Part of a small language model's weights: untied embeddings, a variant of SOAP for these matrices.
Each number is 500 + 50 x the weight over the matrix's rms, rounded and kept within 0 to 999. Layers, rows and columns count from 0. Numbers have three digits each.

# down: layer 6 MLP down (transposed), 256x96, rms 0.272, rows 221-242, columns 0-95
# gate: layer 6 MLP gate, 256x96, rms 0.273, rows 222-242, columns 0-95
# up: layer 6 MLP up, 256x96, rms 0.284, rows 222-242, columns 0-95
down221:445447528458508510590513496499523505520453458411480436522484547464610490551555518490522536513427442508449422458564380483507440545542488495449493486378532511533551504427543568530572545563520564542545476509468489464510493413517528466498489452496437478415447532416454471465500602509531527454
gate222:482462491471520506531468480537492593491523623469481376461519479490557503550485529426535593499618518490479525429385551518463521487392552532523516456504434433452435360456660509553620456556524486464480504383452500545504485574585546569449460506506423348501359541495577484418527487480499467507
up222:536467532496489537567386512474574458518529548542517479515466388363498418455466444461497506451399347560483503447494500498505499539486433460568533444505496472361527360470549539434600521489481488459536471528496491491590405465530510498415434573553387470400500508532585503582530518504460450499
down222:532425464612472587542519530431645525476561514511566460547511564436494496476487477532567487551468424562535501451505467562548512632477550541434526511459552475502472466459511476475577600556489466572571582454555506524498438580576559530355482617516482504496511557584548484564549481496485503486
gate223:437530446486531516503467480465547540597437567468551434536482466480457441462486434490514359498503467479542513522591487492548432420466538503432508456487453496462517495484537590438533551568518509472559451473525501450461507499554472407523362477549471452417507436546499540577504521525514555483
up223:485534499420466551550460522506472448570563436507507542490503458560631495540555582549513445514507529490515440378490494527563513467568453475401483506499478451578482499479522498501480534526375549478470456470532543593455551592409495480477536471510461478539507551439463448466490525495419532535
down223:442462464527477526630457407514451495451494557599517509477587426585477517555500584532496448536580597465574499469459530467493481513539508506527469474518498561588515528459506534473431500472561420473543532468496481501576482408506576525472473511457563583518439554515601477456517594541533424506
gate224:437482498538504536487524491509493436566475553454515485429503507458535473472517555615565553376569540511494507516560515497529480541438525499488533623514406428535530528493517568404538499442587475535507519415531426516562434517574540528438438550513453542503546495478648443462502477512480554540
up224:523415495521532516538547457477551428556528565512475529526471409380551544438467502455558533452529564444452604431515435571473445484479435541414595554467463406497502418521503516483522480442539492524554588463540523513559523479557599515431489539489489522513469524514544508489537498468525530536
down224:455475578560479572455558531453433395517537509484496458494444643455488439509434520548566510455576526494458452471575483551495489495444562494548460526456503446554437483578450584472459459332553489538593567442458525526558509539508486459578552516459428499573464533547525551539533503493495527468
gate225:523447554475463475514480462501528475541485562499631562476518494431611418535547476484483540500531537555555568491505556482546494437465547418492508415528457478560498517516491423437597520543417471510434493605505451575526533497495505540475572579434442456529485480537448571545465480424541564495
up225:491490463583434453530539512468527541465410481501483541533514525443471562531515402462568559493502522528547466442530498511503526504483585506484514524561565464545458578444536480553538510515619423493600423473444478452544488465448554485489473526529428419608449532423525570501527420437546552458
down225:445503514534531510498494515555499451535506507441419435461415455521468566493499592597476481553541472437457450493519504456522529519588419554529546579455498532464499421507518583600451502498506529481525484463527565500512437457573580492484549477465502506468421554521455480487508514592499406453
gate226:541533567521463536447350463561470475546545525572486495457516505491540467478546430529476493469537484481545392465507499443475465515546455418521470546364498503530451439425505535519420505538478521562510527420487506480540564476550478513469517544502480533488494484534478510487477484451466472408
up226:442461447439601422591521408498549440455454507466490317550493477458465469548568564471482533424448498443475575393524600473473388565517529611386434412538517531580582489561525561532477456548537579587518517510508553482461461441472453536432517459520568470440498476558579518533493433516514520416
down226:445530424488560514487461446545564461457447658501554451403514409512653436514523598451527515483524575455568532432530484375492518476512629537396541424419508488443520533435488507533385385538612547535516530547483411431479456533511535557467470551462477483529490518532526542520429620541447480333
gate227:587498377582445485435516513542452506514477601580458477435483473581409557488468466581448533484515474511532536480448456451426458502512571507439637457497413554445438392483521532449529489493557435413552554466572530501511529501484563519524463476494489561523520498511540494479513471435444544463
up227:522556470568536477506496560427422472482471527488470608442489512545526479497476555498449480490519542478426476500583513384554460531502357496532509577512597511437505505431538440502548484562521581422537536408554570466468513507517456583487500502542468480494528453529520548438606521530413506594
down227:468520532528513567562516486516521564483491509566492434457516558501525584507395510493469480547441510482354545474540638498396461496602473490555425489544495552462484502527536536530611458482530521470432499440494478482517538474552564405509495420603548477524375471527491457510538526587484525488
gate228:470548474603439586436432495569456592500539583505513524504393435622466496400531529537416384519488549458457442457459453503529506530532567537553618546557564467531467449441487519472401568507506487474467502472572530519454538418444539583507489459457540536482565415367541460503504559484546488437
up228:460423489462530450444533549478478554514547529529546496427406519501566463486426616544483515476449576488457449483528472495535492488474475483520490540502526484596468509457583473418530522452501410562469523505482483540438458616580511529509438517502428547457602486489484510392528449506584461578
down228:504534509502488508521559621516537539522487486381552465524530499493564519518455551495506593495520495547510452487556477556491477441487505408527479484532485602520496372546474499479568455539544530540471513584416476498438437521465529557583505551575593535458474442571489467500565501484461455526
gate229:464529584488512464469529509473509415512543492513483471501471529510534428483405460489489548463480553522583544570511547458636593489541394552476448494425485554486533478502487458471458509442520570446488476399549558444624480569506566566531488494577491468549494452470432551434482583627420507443
up229:485505577483558552512559553463468493520493565493639497557545365524468473501532493412571436564366438507574425538402454426434402486457578486507576456533563554459507514474463623522477522479557528570595545550472425467431523552472453479473385459469518403381586587555559554510422529466501507567
down229:509545451522562581566458453481470454565509353512470551505538513433456528451614502551502434595569548489429539526518483489584463520571541577455593455518621564611562528536471532379316532527484513466494508582571431480523527481476439512424501527569517501443531593550466484496431637519544441536
gate230:374500520520505560467443518483473496371511481491523520473373471602522523522534493537510483445581484443495403448429480490531486570462428517471477458486505453572471619457537520483488567499552494439471506599484516409514511543609573638485495505469488458565544500531490506479452495610501502503
up230:523567541516411485469544491512510459538433527498479502554527430562497435494530498434552516454564532528529488574505404384531533585572483519581568470511537496399608482604407529554530476497505512502552524484502534398524471495522541529466540512448617581523405489576549671449496542516535530539
down230:487506550504440446526573536571452423462525443649513449495504510559497395597473577493441525454394554488502424515521493559532459538423419543462487499523466514534542531459456516508488547559466552553404545581506559487502503462528445543473556470529516494483549540451398495510544533560551601538
gate231:489469458579437465395530434498446492577524527481400475428490531505559493469436531548468392544487523482485528507573553522450541522560465552571597476510545526514511453469495497496415559465490504502493503508463492591539507469532597510385544463498504467593411391525493542493614638507472485426
up231:456490589549478539513432624518514447398504491544496541529558504515525509566490550503521590474543478529472447435495406487546407494458520492461439447495429505490403539578539440464520483428419518507602418441477428511491571610496453421520395579476431420497540521562423487487425412507535495565
down231:597597541500520463481413590504556474543517519458534503470528413434488396459510508417458487412508487575548549512577423540554454623438516550511563452496434523521421462451567447470716488500513479421521543559411448467440518547496521526528378498448507538522485468476561531431453500500603513504
gate232:515525527426415485422534541531478503572593515494516540506457434484552507457509601428420398511519465490535490505504514413544546539535528526568597451496558548540440535495527530464509460585584552546510470481493505452497481414550498463492505430513522478504472433540582479493473483568441517462
up232:403375481493503459474553400572482513562512540519438463454447432461601466572494498521463496525434515547430599504400573513545527492518473422397551467548503479502478522562491495578558426560418451432502501460474544482501492555490523489433570478481513521454575511531461486552479493509536504457
down232:534494522595483535568376544525511423559496473576482506482436454476433493484513559548470470581492458483436549437520450515468436571582593492603569538491565527503539501447588517543517513539481485521530530476464455457499500442492439481477487501490525510441461418452623522458522526552456499460
gate233:457604529576556538436437429529449553502532535519392602443445450554453525462462556473414554582473517516495575518436650461412612470457481540443551499488477416575512448465551391472491473462525558461483481511553514632513569517472455440451447465529448452538458471559476543502478474604510402413
up233:598509507489521558444532645561474492479511424567516507358426575561499529458574479486547588436468510522455464427563515590406522469549489426469466596482447466467441495396446551437479446448529469523540512448490552503397498491445330460559466549472476536505471404556598495465551529478403565483
down233:510551500619593482529506593506453615524511559492528440556492424571408486532553512523423464549526487673479500480505532492491464578544575513570453603615482563548425509464511542491604521489586534524440590483545521469392552568505508544557475513519511525429532457453586451540504507512468497508
gate234:547408505486607482533511413431479553468498569540473484471540423441496531563528468572572428537531490441388537653520575439531495464390417476438370519446462428538514422534521514532588465475547535518500479570493475600591478534569438523463522477544481472433395511516496524416613484627461521456
up234:618509532518511586449450525492552509457583457525571448397444555526400514508503350496529462524441478544440512556519476492440491537557552492584506489528532416497515456494446470567534579456493510500430561520540570509608536345467444504500566476505596523502532494572410477467474484456477546543
down234:582516541465492536491527559473482496551425528620506488452467524528449465433509420533517411462396578493505545510501506585526422500522484559537435437538492582517502471574395504495515506524442553506558452572642486468522437507437519624468512420447590507476459457519545500429502524431448480521
gate235:537572552460573560396417497526490514507412487525473499461535564504494530506535512472521448513576473430511510564465508628482458569484419451502595573540615447580474599506449571612478451466493502555363569547529515480447607445601492454565544585436513498563508432482469570482440551435528557455
up235:489462446495423519494486512516607424589550573522529443484422508499521490537432443506393569525454447480459606497501509470490448488497512485504491528453450558521366492553528540499461486458462511536576470499527578478425536346501525526572451486474468457411552480510562582520435457519558386515
down235:444411532502597501368449553478370551453507555517515423436485410467441553498579503528456502511514466488508529509507569397434514449417592553563492518448479496501515521487413461517511483411484423464512505446527529450469535541490477343478410500509509466545569466531478479476452575507475492412
gate236:452519522510451446483475503591474518518438623498499505547435477463460455512454655534520443494443489491420499478550488410529402453455537569534523552427473429534506487384485453480505551577599535480552456588471533492486547495495500514435501475528527527481433554534519467505448584502458462535
up236:531477445453506506562431462469539508482406567459551473584524513501536459520513529518520480565533516422444566533619455518556533458543462413480442627496552403568429444501482508567587461508536494447484507569529608511482501597583418508423508508461480496466456552628478485492391428522568476506
down236:434552391433511480409588584562483516485554374422459496437455491522480470454549399465509522454622488483557527538560513534499563541464466480419492446548521446523477517536523499458446392568435482393529502566520460585417474479491550580498434518501418472401481475531548572481490432514485567569
gate237:502503551607440502498563485460500508474475493482536465556453486539558449479472476540553471538522580521519455446543424415525489544541526479512627404444524564459537486511533437564501540472489597440457543558507500520450520454590445590525441575461491477542565424559576508470614640502498449511
up237:506509381503487517539513456499391404518529488474483456497527462492475534466510467439546591477604498533443475494477488512482568462470581471514434526506513538480444500473422499607520366492466486458458487513545414496477472467494498419576486522508569533458497556564542586500386553522428491374
down237:486388448496522532486505545534427491555467532608543469603425481541443496521576495557546561562529485508534464515542584523563538505522540554513521540450480476511476480414518489504408484499520413527570502418578499387460424571499521512482471504538450557604472517488545504479474555435517619556
gate238:548421497493486497547518418522506545498529576493549549440523538583517417568503531438502525525452539489494487524531481529488469411458389489543462501616580512481500599468532506452523487397471515552505540474479561462534528483481457577447573458379457482479470527454454431560546419525480524440
up238:535566541480489479524477440585517470517469523556409518540457422484397495513605460497411535470566513403485487464513515497540457509569397496481437474523567421508491561528466544475516538450351536464569463616600495432553419499496504448484608504478484495449501515561491509490474522406584512531
down238:475503418483554563572551576457543592522603481454494536444540538436502558490510478528485471468459399485456448482528497454507456535508448421635543581511503472454499536408547444498563550482512466419487624565476579476480537579487552505556493516551452480532441468523413563531498530496478480450
gate239:487589459537494486513578544444467487424504449482587469425515504526518459477511482544488442518578429480500545523535517466588357442522544513460546513580505479519531503490488542625524540495476462345464572482529493530473425569520545472555481519492538510482511525430474522557539480491525571505
up239:502560516481467565574460531489451433465496447434488452459496477432420506547585592582525544504508508463566576484566534487493449571510476477480570456454533460485478449471576476459504519593524493424469473466435529427568488405490478486433567512522493474443507442514508468460581484539448519513
down239:520446473554491423512544506521554523534471562605588480495581518548446516486514446447418499447458558511504467529468511485502478480548453501458531428572455382480498534555481505473484511521479532442482495585502506587521542538512514573520395490506515554508592538492511532500504479454531433465
gate240:451517464507471506471435491544537477560519482567552434534445526465512445451450451507536471474556576523580512537523503503518585428529465402538528573489465467522453421569580479488478488486426417572565471425535478532488406528527505478521531600402390471492459534562440599459475473562506588480
up240:489490477443493559474492461375581461447426451537457493533503554497507590541538506406524539508531515418482477516356545521525577552509489576591535504582522543521446619436538536542521517553533477390524419458425509486457580457532453482496530485596486471428519525560504564560446578567510502602
down240:468491488461368543441543479495519454543496470587554499527500442496509515465459585594539472446503505487495583495514529554538574506489402439480512582497438470470567414531559503495459498548451489439544426465529453329502500534527454521493469521466488532538544558617545502515593454524530564511
gate241:551468501523558469500536537539440522590574539514481488571395525484471491451519511406482539505474523544525531512445464545568457447437531471401496456482438468344509542477437429453507506467531581477503584532438460485519441521561462436503564511433545510551471502478480508489515553411553536505
up241:508534463498436378493564521477456482566537544463403533503454516437535453512464517513383547422524478494472453495504374479508487468469490487504528552491485413556450524562527396484570429444504451476506571545492510483475390449539525541474410428452426446484475480435501493601485478513529461443
down241:419473579457465532518526492503556431471443484471555575456531482512552525526503444503573434509499509485557488441517557489421541574539463492502508467433499552524464454486422579485566518481616553618431428499503520482519544537461501573464531567562579518426525470516488478517491451476593502613
gate242:559403560520602519511452391595442545533502468505476416581385455488632454531517569458486555507511511512440499533438556510482515583445485561499490525515494468490542472521528455566499389476487492505513524514437498476514545520517481502509520510592580569468475473527414562565469540472513428449
up242:492414469481520573472492509522597508524553445451450479459444547488577484495445386566550524567419513459410477535493501497566494568528514534526518508495541492498488549431550498478567490534460386473570516523504425498531516439495464499536543455446541560554550606495495552549468386496479387410
down242:506568497491472459598498504475588484484441522370497532541499481546467537511545547547517550521440518574464557502541493530459436452433479497537463509463470588534466462524473535470476549531481532532565417490513534497439542446447529494567570496480474466510487508486485362408506516517537495581